Weights of a small transformer language model: RMSNorm before each block, no biases in attention or MLP.
Each number is 200 + 30 x the weight over its row's rms, rounded and kept within 0 to 999. Layers, rows and columns count from 0. The size before them is the row's rms in percent of the matrix's.

# up: layer 4 MLP up, 320x128, rms 0.0722, rows 205-213, columns 0-127
# down: layer 4 MLP down (transposed), 320x128, rms 0.0725, rows 205-212, columns 0-127
# gate: layer 4 MLP gate, 320x128, rms 0.0727, rows 206-213, columns 0-127
up205,112,227,206,230,235,206,232,201,229,178,234,194,228,258,191,202,227,245,156,190,200,219,224,254,227,184,190,229,188,243,205,231,240,192,165,227,189,196,170,161,118,161,227,209,165,179,187,237,236,205,136,210,229,169,224,203,174,150,192,218,234,117,174,195,184,218,205,152,192,209,215,201,207,228,248,131,219,221,218,204,172,240,184,191,203,151,218,223,184,226,197,204,197,202,225,190,178,174,206,167,247,184,196,220,133,227,258,166,206,200,157,170,212,251,217,195,187,204,176,241,207,187,205,165,172,274,188,214,169
down205,101,169,176,215,252,188,169,202,177,176,149,214,187,150,150,181,200,200,211,203,185,183,189,200,206,209,177,193,211,211,166,199,189,184,213,217,234,204,240,189,224,198,219,207,194,188,248,103,163,174,247,170,191,219,242,206,178,211,177,163,144,254,202,180,194,188,228,169,209,186,183,194,216,161,210,205,235,186,175,196,233,191,165,213,193,219,228,165,153,232,211,179,259,233,184,240,111,171,148,181,219,262,185,207,222,188,230,223,230,210,197,151,162,135,166,167,216,235,258,154,172,178,216,223,243,174,207,178,227
gate206,095,215,185,205,161,197,289,231,180,154,186,247,198,236,231,266,205,217,179,167,221,159,236,205,191,211,218,132,240,217,156,228,178,231,200,254,170,219,190,219,214,171,195,177,183,202,240,225,218,166,228,199,220,176,166,195,230,229,170,225,203,161,246,257,231,173,212,196,200,201,261,233,169,201,218,226,224,210,313,208,173,182,220,187,181,166,228,204,237,240,208,216,172,210,168,235,211,222,162,253,228,233,169,189,228,173,185,174,219,250,231,210,189,219,167,210,205,203,236,202,194,234,190,196,200,177,212,196,161
up206,101,195,138,224,217,229,230,226,147,144,223,221,165,168,187,232,185,192,139,192,240,185,206,213,207,198,211,125,172,280,177,229,162,205,148,224,186,224,201,156,178,194,219,186,196,202,153,201,218,225,185,221,241,159,166,184,205,225,162,169,208,190,201,268,209,207,155,195,184,187,249,214,182,176,164,204,225,187,276,230,181,196,236,194,156,166,238,175,256,177,195,246,162,181,199,201,174,186,183,210,183,145,182,213,180,225,142,184,191,196,235,224,176,209,208,229,200,166,218,238,218,227,213,159,197,212,176,208,144
down206,095,187,208,241,220,208,176,209,187,218,195,234,214,157,186,187,160,184,228,208,197,146,230,203,222,194,225,193,234,234,178,215,152,237,234,210,209,239,201,139,253,218,130,236,174,179,210,133,168,184,210,192,230,222,243,154,230,187,162,203,218,162,215,231,200,124,188,196,192,185,203,153,221,147,142,151,180,182,221,164,180,165,219,193,188,233,212,174,224,185,173,216,215,179,244,241,155,227,169,227,175,155,203,189,181,241,209,184,242,157,204,174,179,226,153,270,144,183,220,187,201,222,193,218,172,233,203,174,180
gate207,101,168,192,172,180,216,140,213,163,164,186,211,195,198,167,207,195,211,192,157,207,155,176,160,262,195,216,206,209,222,198,217,181,230,191,201,253,249,211,230,176,225,217,261,170,151,256,207,136,245,234,160,177,177,171,231,175,127,225,196,201,237,166,185,216,215,236,183,224,242,153,165,160,244,203,173,179,263,226,165,197,217,198,193,200,208,231,206,175,191,203,220,228,175,209,164,181,203,181,167,209,240,189,233,215,241,216,247,239,196,206,155,170,199,199,237,159,214,227,214,203,246,254,197,228,136,234,204,177
up207,103,182,204,189,183,207,152,193,197,145,187,163,179,230,215,230,241,213,235,179,210,215,211,190,190,220,222,157,197,175,176,230,195,232,196,214,225,256,218,260,160,218,192,261,147,207,213,169,142,219,188,181,139,173,211,216,171,155,199,207,210,211,178,174,188,213,186,169,215,222,193,187,171,193,245,199,155,245,267,182,188,230,231,187,203,239,209,187,183,187,204,232,239,150,194,177,217,197,193,187,248,205,164,242,177,219,260,228,278,181,168,143,183,197,257,221,156,169,184,226,192,231,253,210,211,136,217,216,159
down207,106,222,200,176,166,268,236,152,193,220,270,201,199,216,256,185,245,218,227,195,220,166,241,152,171,164,169,179,189,164,208,211,232,194,220,149,206,190,247,197,240,256,228,188,191,192,226,185,212,222,196,177,192,218,185,207,233,153,149,208,199,201,231,242,215,200,214,222,230,153,301,171,159,151,175,168,172,192,180,211,202,169,174,230,195,183,221,163,179,183,220,238,191,180,214,159,172,161,238,182,195,222,197,236,170,248,215,212,233,213,250,272,190,224,189,218,228,220,171,225,183,194,184,173,238,211,226,209,170
gate208,094,169,197,210,173,206,151,161,222,237,195,153,147,130,240,211,234,236,238,202,185,179,242,142,123,179,164,197,206,186,183,244,143,193,195,183,197,220,209,265,228,186,189,220,188,215,206,201,184,189,167,181,238,234,211,203,217,130,210,188,162,185,181,174,225,177,185,205,211,207,183,183,193,217,214,187,186,236,177,156,212,199,194,164,142,184,197,216,204,221,163,182,196,142,224,157,124,208,250,214,232,193,208,218,200,173,141,262,180,164,189,204,168,230,189,155,204,210,186,243,180,200,147,162,183,197,219,234,225
up208,099,189,228,201,231,139,190,209,223,215,219,197,215,204,242,198,155,176,219,161,238,179,185,208,221,165,253,211,165,221,258,190,228,210,231,239,187,164,184,195,193,261,155,219,200,151,159,152,177,220,138,211,179,174,207,205,194,226,212,176,175,203,186,184,187,203,230,176,164,233,212,228,212,205,256,236,182,238,194,208,188,216,175,263,252,213,151,213,203,235,150,188,210,261,202,199,249,221,154,204,158,219,177,207,223,257,226,194,182,152,267,214,138,163,207,214,226,201,227,242,223,181,225,178,207,174,228,195,250
down208,100,190,220,212,140,245,143,205,200,214,171,145,155,187,206,200,278,261,195,247,156,180,199,190,161,189,147,211,183,214,141,192,164,226,187,162,187,231,231,164,191,167,175,186,221,233,233,227,169,187,239,139,204,204,221,178,217,204,207,206,215,220,203,203,235,190,198,212,209,212,166,162,165,199,205,203,219,228,212,218,243,190,215,176,165,191,240,202,220,199,192,246,226,164,262,190,151,189,268,193,206,205,252,136,198,182,202,235,205,205,128,174,213,206,191,145,157,183,138,213,193,229,183,200,184,214,187,171,177
gate209,096,167,206,191,218,159,207,162,181,206,220,183,162,200,173,189,209,232,228,226,209,186,177,141,154,229,225,199,221,249,195,186,195,199,200,172,173,207,165,152,210,191,211,195,235,240,225,203,251,226,146,178,229,215,233,183,204,235,200,154,224,180,247,222,162,204,192,204,166,217,200,146,230,214,222,242,208,132,187,190,195,174,167,213,162,184,207,206,221,223,225,179,202,200,211,166,84,256,197,198,156,149,159,199,231,169,164,249,133,162,203,239,201,205,228,210,202,198,226,244,180,208,165,142,211,157,230,207,186
up209,107,166,171,170,166,159,202,244,170,193,217,171,158,255,157,202,224,202,227,219,187,226,199,202,180,214,221,219,174,147,152,205,186,257,241,184,207,165,138,176,164,184,134,198,196,172,233,211,213,180,210,182,199,274,194,219,181,203,221,209,173,217,174,169,148,192,233,160,253,235,221,176,250,183,195,236,182,217,219,122,202,259,238,217,188,174,182,263,177,169,167,184,201,179,247,170,228,193,164,205,189,164,213,190,217,172,191,216,238,194,232,204,191,188,168,231,242,215,255,190,220,266,222,190,186,178,202,182,206
down209,098,172,199,254,235,195,204,145,187,185,166,204,213,158,160,199,229,186,199,226,211,213,227,203,158,157,164,185,237,250,213,192,184,210,226,231,193,209,221,226,230,260,237,192,202,246,154,214,209,207,168,180,212,200,243,185,250,197,210,146,244,256,270,225,197,229,171,252,176,189,217,179,177,199,246,175,303,191,216,211,176,133,207,199,218,228,220,207,240,256,225,178,225,225,176,217,155,197,173,200,220,225,243,228,206,211,198,190,186,206,168,216,208,169,228,185,184,179,162,185,163,174,203,242,192,174,221,230,256
gate210,103,174,158,140,193,253,226,203,217,189,213,180,171,122,214,196,252,240,133,215,220,179,201,224,196,188,240,218,236,222,187,231,230,207,152,181,166,170,204,234,178,203,195,176,253,210,238,200,169,175,202,229,126,176,184,176,219,162,181,155,221,233,232,217,213,178,197,211,155,224,185,208,191,192,241,171,273,219,201,192,186,218,206,216,185,204,238,177,210,206,180,174,190,203,223,192,191,193,241,174,275,184,192,197,164,193,271,252,162,216,207,228,216,211,192,250,179,239,176,214,185,248,240,163,157,145,218,200,200
up210,108,209,200,254,218,199,259,253,161,209,180,150,191,174,175,214,154,200,204,182,230,237,241,223,177,230,200,221,211,165,187,157,196,188,237,196,229,154,154,136,163,258,231,182,189,227,181,192,218,216,239,151,198,256,197,221,186,241,198,194,185,199,170,208,194,228,156,189,188,201,165,216,180,250,180,212,186,188,221,236,162,185,252,217,217,208,181,194,166,193,224,241,176,177,237,191,155,195,171,243,229,247,265,215,187,221,233,239,195,193,186,188,136,184,199,179,225,184,167,239,236,178,202,140,209,265,170,239,204
down210,105,248,176,236,147,222,223,176,178,222,240,209,185,185,224,199,199,194,208,170,162,222,154,183,166,217,177,171,186,197,172,197,223,178,208,240,213,237,176,202,209,226,133,217,181,164,153,160,239,230,195,185,219,235,224,202,195,191,228,220,180,152,214,200,225,138,250,193,167,162,198,212,219,202,249,203,206,187,247,141,200,257,164,173,258,214,185,195,171,130,226,262,239,200,170,207,228,203,214,197,186,194,178,213,254,203,143,206,201,201,138,253,192,193,231,201,229,185,199,197,165,171,186,272,180,192,138,186,204
gate211,106,197,194,249,207,201,154,208,164,181,220,205,173,188,181,173,231,182,211,170,165,199,200,164,291,197,232,207,165,204,175,167,187,232,212,194,187,122,208,195,118,229,248,197,188,210,175,189,204,174,202,224,139,205,173,217,228,227,220,247,169,169,175,146,238,245,202,125,204,258,212,205,227,220,133,217,268,232,193,218,169,197,211,212,244,204,155,159,181,203,239,244,211,197,238,205,198,215,187,201,184,178,193,159,162,183,221,200,241,205,202,176,172,182,162,204,266,172,182,193,164,191,188,205,172,205,192,220,213
up211,099,172,209,199,184,154,200,171,218,191,214,160,209,199,185,224,217,247,221,184,181,241,213,193,239,141,234,187,240,168,228,157,207,169,155,200,221,198,162,211,233,170,277,241,153,227,174,236,204,208,179,177,194,209,232,181,186,146,180,245,228,199,230,191,214,192,257,193,167,166,204,214,231,230,221,208,222,166,214,194,196,158,197,238,146,186,200,216,230,224,234,189,212,181,233,149,219,214,194,175,209,196,205,224,220,210,147,175,219,170,236,269,205,104,229,150,210,194,198,193,107,194,219,195,192,176,203,242,218
down211,102,200,229,177,226,220,257,142,189,207,236,256,182,148,213,220,191,166,210,245,180,138,206,162,202,251,181,214,216,233,191,246,179,245,185,164,194,221,197,176,231,199,182,201,222,162,201,184,191,228,222,208,218,244,202,187,160,191,201,191,221,212,217,205,216,114,196,252,201,199,235,137,200,220,242,168,199,213,181,181,216,195,215,169,234,167,193,165,147,158,204,212,171,216,202,123,147,227,204,187,169,262,190,210,166,199,208,240,256,183,196,214,232,151,235,212,204,238,190,224,196,225,185,228,206,231,189,222,272
gate212,102,234,216,212,215,233,211,151,193,186,231,228,194,201,201,185,240,213,202,186,152,223,164,257,213,231,187,213,237,201,212,200,234,197,168,261,208,197,239,188,203,240,167,254,169,199,213,251,128,162,161,200,147,205,205,212,208,173,186,220,158,171,202,202,186,190,185,225,180,213,167,165,190,165,221,166,239,220,173,160,170,201,128,192,175,181,182,205,209,219,225,138,200,199,210,167,172,254,180,245,170,169,241,192,185,153,265,179,219,139,196,239,199,196,153,211,175,213,229,180,272,188,245,215,242,233,219,196,182
up212,111,233,152,218,180,219,177,224,191,212,181,164,168,210,223,172,198,165,186,176,224,194,241,201,212,175,188,219,221,178,231,185,195,201,197,175,195,158,149,202,166,188,195,184,239,209,163,103,238,178,204,215,202,274,134,181,215,181,183,180,203,186,232,188,205,235,187,195,229,174,222,215,211,228,228,164,225,241,224,202,184,196,250,206,260,283,165,217,231,241,206,217,178,175,128,192,220,210,200,182,205,206,140,239,224,220,204,240,189,192,214,200,227,223,207,190,225,144,211,238,166,230,180,233,166,117,174,232,169
down212,102,216,133,225,190,254,219,202,212,141,182,186,168,268,195,184,205,198,160,207,207,200,243,195,194,178,217,196,256,165,195,198,224,222,185,186,158,175,192,190,188,162,194,190,201,156,131,221,236,201,222,179,153,230,203,209,172,177,226,191,185,129,235,184,233,251,208,197,192,219,191,225,210,226,199,240,199,300,192,207,125,202,229,212,232,243,141,216,176,227,222,220,194,165,180,224,198,185,191,157,178,220,176,236,191,235,181,221,209,165,180,212,222,170,214,223,262,230,225,195,212,214,203,270,185,188,154,167,195
gate213,103,244,178,218,210,196,189,189,211,153,206,271,193,163,180,197,275,169,213,205,190,203,244,134,161,172,222,209,241,159,211,204,179,165,187,200,235,183,194,223,238,207,228,223,215,230,231,202,253,197,212,219,174,275,194,182,219,245,214,220,200,182,217,249,227,210,162,197,136,178,152,183,170,140,261,201,173,203,178,202,190,201,188,150,178,176,208,198,241,205,215,167,201,230,222,242,206,211,203,214,264,187,153,187,230,156,183,166,203,212,223,174,179,240,218,183,171,230,151,245,169,197,201,199,152,218,141,228,202
up213,101,265,194,201,233,234,221,179,223,217,197,187,212,189,222,263,247,206,215,174,219,222,204,156,226,201,200,230,207,219,185,202,201,192,258,221,225,178,175,166,161,198,192,172,184,186,222,212,185,164,181,180,202,253,203,214,182,207,221,174,154,180,216,190,222,202,202,194,135,217,165,176,187,207,201,207,237,208,162,122,183,213,226,239,240,262,276,170,198,180,191,114,200,223,218,193,257,174,218,229,194,263,209,217,168,220,170,240,213,252,226,229,192,233,233,228,156,221,210,191,186,196,226,228,163,149,151,227,247